Part of a small language model's weights.
Size: width 448, MLP 1024 GeGLU.
Each number is 50 + 10 x the weight over its row's rms, rounded and kept within 0 to 99. Layers, rows and columns count from 0. The size before them is the row's rms in percent of the matrix's.

# layer 9 MLP up, 1024x448, rms 0.0417, rows 960-963, columns 336-447
101:63 56 54 44 38 65 47 67 58 40 65 60 49 53 33 42 51 41 65 65 36 54 47 42 39 47 49 50 47 41 61 58 46 52 51 50 50 64 64 53 43 44 38 47 50 43 51 59 42 51 43 55 68 48 56 51 61 60 47 46 51 56 52 64 50 66 54 40 41 57 42 51 43 43 66 56 44 47 49 44 44 59 56 44 71 32 41 24 39 45 52 50 45 62 53 39 18 60 74 54 43 34 50 59 67 46 59 59 48 50 47 39
101:43 46 40 65 49 48 69 33 48 53 53 52 73 61 59 64 54 53 65 55 51 30 62 53 55 38 38 59 66 33 55 46 56 49 51 44 25 51 68 43 56 48 47 45 64 41 51 50 62 53 52 54 40 48 37 51 40 53 45 61 50 53 38 29 40 44 50 48 53 23 65 49 74 51 66 58 43 49 49 51 50 55 61 61 65 57 35 46 58 58 51 41 32 73 36 66 43 39 51 39 32 28 54 56 37 69 41 66 42 38 55 48
099:47 54 43 58 44 36 51 54 66 51 45 33 30 43 67 36 45 53 57 72 52 50 55 42 51 69 52 55 43 65 59 31 60 50 43 47 58 26 51 44 54 62 59 52 42 58 55 52 48 42 47 35 51 40 42 53 57 55 45 52 58 51 36 45 63 45 43 42 45 62 50 48 53 50 45 47 59 42 48 53 47 39 48 58 51 79 61 58 49 46 50 51 59 74 52 62 38 62 34 63 58 34 45 46 49 58 51 49 39 54 37 72
100:64 46 45 56 23 49 41 45 39 39 48 57 63 53 46 53 43 60 53 60 54 49 53 46 69 46 41 48 49 64 50 51 50 60 59 37 56 72 45 48 36 35 24 51 38 41 61 48 46 57 52 46 70 54 46 63 37 57 33 47 36 53 42 28 36 63 36 68 49 38 47 50 59 47 54 46 50 56 44 41 47 52 59 43 75 72 54 50 41 41 52 51 64 55 16 64 52 49 58 51 45 48 62 40 59 50 57 44 55 26 45 36
# layer 9 MLP down (transposed), 1024x448, rms 0.0392, rows 960-963, columns 336-447
101:54 51 52 66 45 55 57 34 30 43 58 32 59 45 63 37 72 59 62 60 47 66 51 45 44 43 50 34 33 65 53 62 50 45 73 41 27 48 58 47 55 53 43 46 35 49 43 48 54 47 48 60 41 50 54 41 47 53 63 43 63 58 65 46 62 69 45 59 49 43 56 64 49 50 63 43 29 35 48 46 57 48 45 49 49 60 47 56 56 53 45 51 49 44 56 45 56 53 51 66 46 53 37 42 53 61 64 51 59 68 43 42
102:58 45 43 40 48 29 50 54 62 57 43 60 71 48 51 46 45 50 42 61 61 62 64 42 54 63 25 56 57 52 59 51 49 24 48 52 50 33 44 58 49 56 72 53 52 74 50 37 67 36 57 50 50 30 43 41 36 39 54 61 32 47 50 46 48 75 59 52 40 54 57 69 67 53 60 54 39 41 46 46 38 57 35 41 49 45 38 39 33 56 41 41 45 56 59 54 29 64 42 53 45 42 46 73 68 65 56 50 40 32 50 59
100:59 68 32 49 30 73 35 45 57 59 48 45 70 44 52 56 50 61 50 42 51 58 58 71 37 58 42 50 53 57 43 54 56 58 53 51 59 55 65 55 36 56 37 36 49 49 56 42 47 46 38 57 41 48 40 55 53 56 58 47 55 47 51 44 56 42 42 52 48 49 44 39 38 54 58 46 62 54 35 47 46 54 52 39 32 68 43 53 51 73 35 59 38 58 58 48 37 42 33 60 54 43 48 20 38 57 48 42 65 42 57 43
101:49 73 36 35 54 52 65 41 52 49 68 62 77 59 52 52 51 54 55 34 52 59 33 54 48 57 59 52 54 54 22 62 50 48 47 28 47 46 28 62 38 48 45 51 34 53 51 40 39 47 60 58 52 56 66 47 27 41 60 60 37 63 44 49 61 64 44 63 21 50 58 57 53 55 52 45 63 55 54 52 41 56 64 36 49 49 33 45 42 39 61 51 39 66 28 51 58 55 41 66 58 42 70 47 48 45 72 39 51 67 54 67
# layer 9 MLP gate, 1024x448, rms 0.0409, rows 961-964, columns 336-447
099:53 40 58 51 46 75 48 66 51 41 67 48 42 53 31 56 52 58 41 59 64 46 42 39 60 49 59 52 55 42 56 59 56 46 60 56 57 54 52 48 47 28 45 56 40 56 30 47 66 62 62 42 49 51 68 42 49 49 47 62 50 35 42 37 45 57 56 32 48 63 40 50 46 51 51 48 39 52 62 36 62 57 57 56 51 22 58 62 50 54 47 36 64 39 50 63 44 70 55 52 61 66 42 49 46 46 50 56 55 50 39 51
096:45 39 45 42 48 34 52 69 40 52 40 53 28 51 56 51 43 46 44 47 46 40 54 43 57 42 42 46 49 45 43 49 60 40 54 57 58 48 58 39 52 52 52 65 44 54 42 55 51 71 62 52 50 56 52 45 27 46 58 40 47 50 46 54 53 58 55 54 38 35 55 49 28 42 45 57 43 44 40 40 60 40 49 47 46 21 65 59 52 58 28 56 60 69 24 37 52 69 57 51 63 35 47 47 53 52 53 57 46 56 46 55
100:58 47 57 68 56 63 22 35 61 54 38 44 35 56 54 53 54 57 36 54 53 47 64 45 48 50 59 49 73 50 45 58 49 49 56 68 49 54 49 49 43 47 41 67 53 38 49 62 57 52 31 61 53 48 30 70 32 54 57 50 33 58 61 38 61 35 55 58 50 37 43 41 61 41 46 37 55 55 35 44 32 50 60 43 54 60 57 58 54 54 44 59 45 52 42 42 42 43 43 64 66 55 51 49 47 61 35 47 43 59 59 60
097:51 65 29 53 48 68 53 41 50 45 46 26 65 68 44 47 61 45 53 44 43 39 64 57 59 42 47 57 48 78 54 39 48 51 51 57 51 47 53 46 48 42 72 48 46 52 55 47 52 63 45 53 53 36 79 38 42 50 52 52 46 51 50 49 49 46 46 33 61 46 42 58 59 40 46 40 42 45 51 38 64 56 51 45 43 59 63 37 43 45 65 60 49 64 44 32 50 56 48 48 65 45 37 48 34 35 56 42 50 39 55 68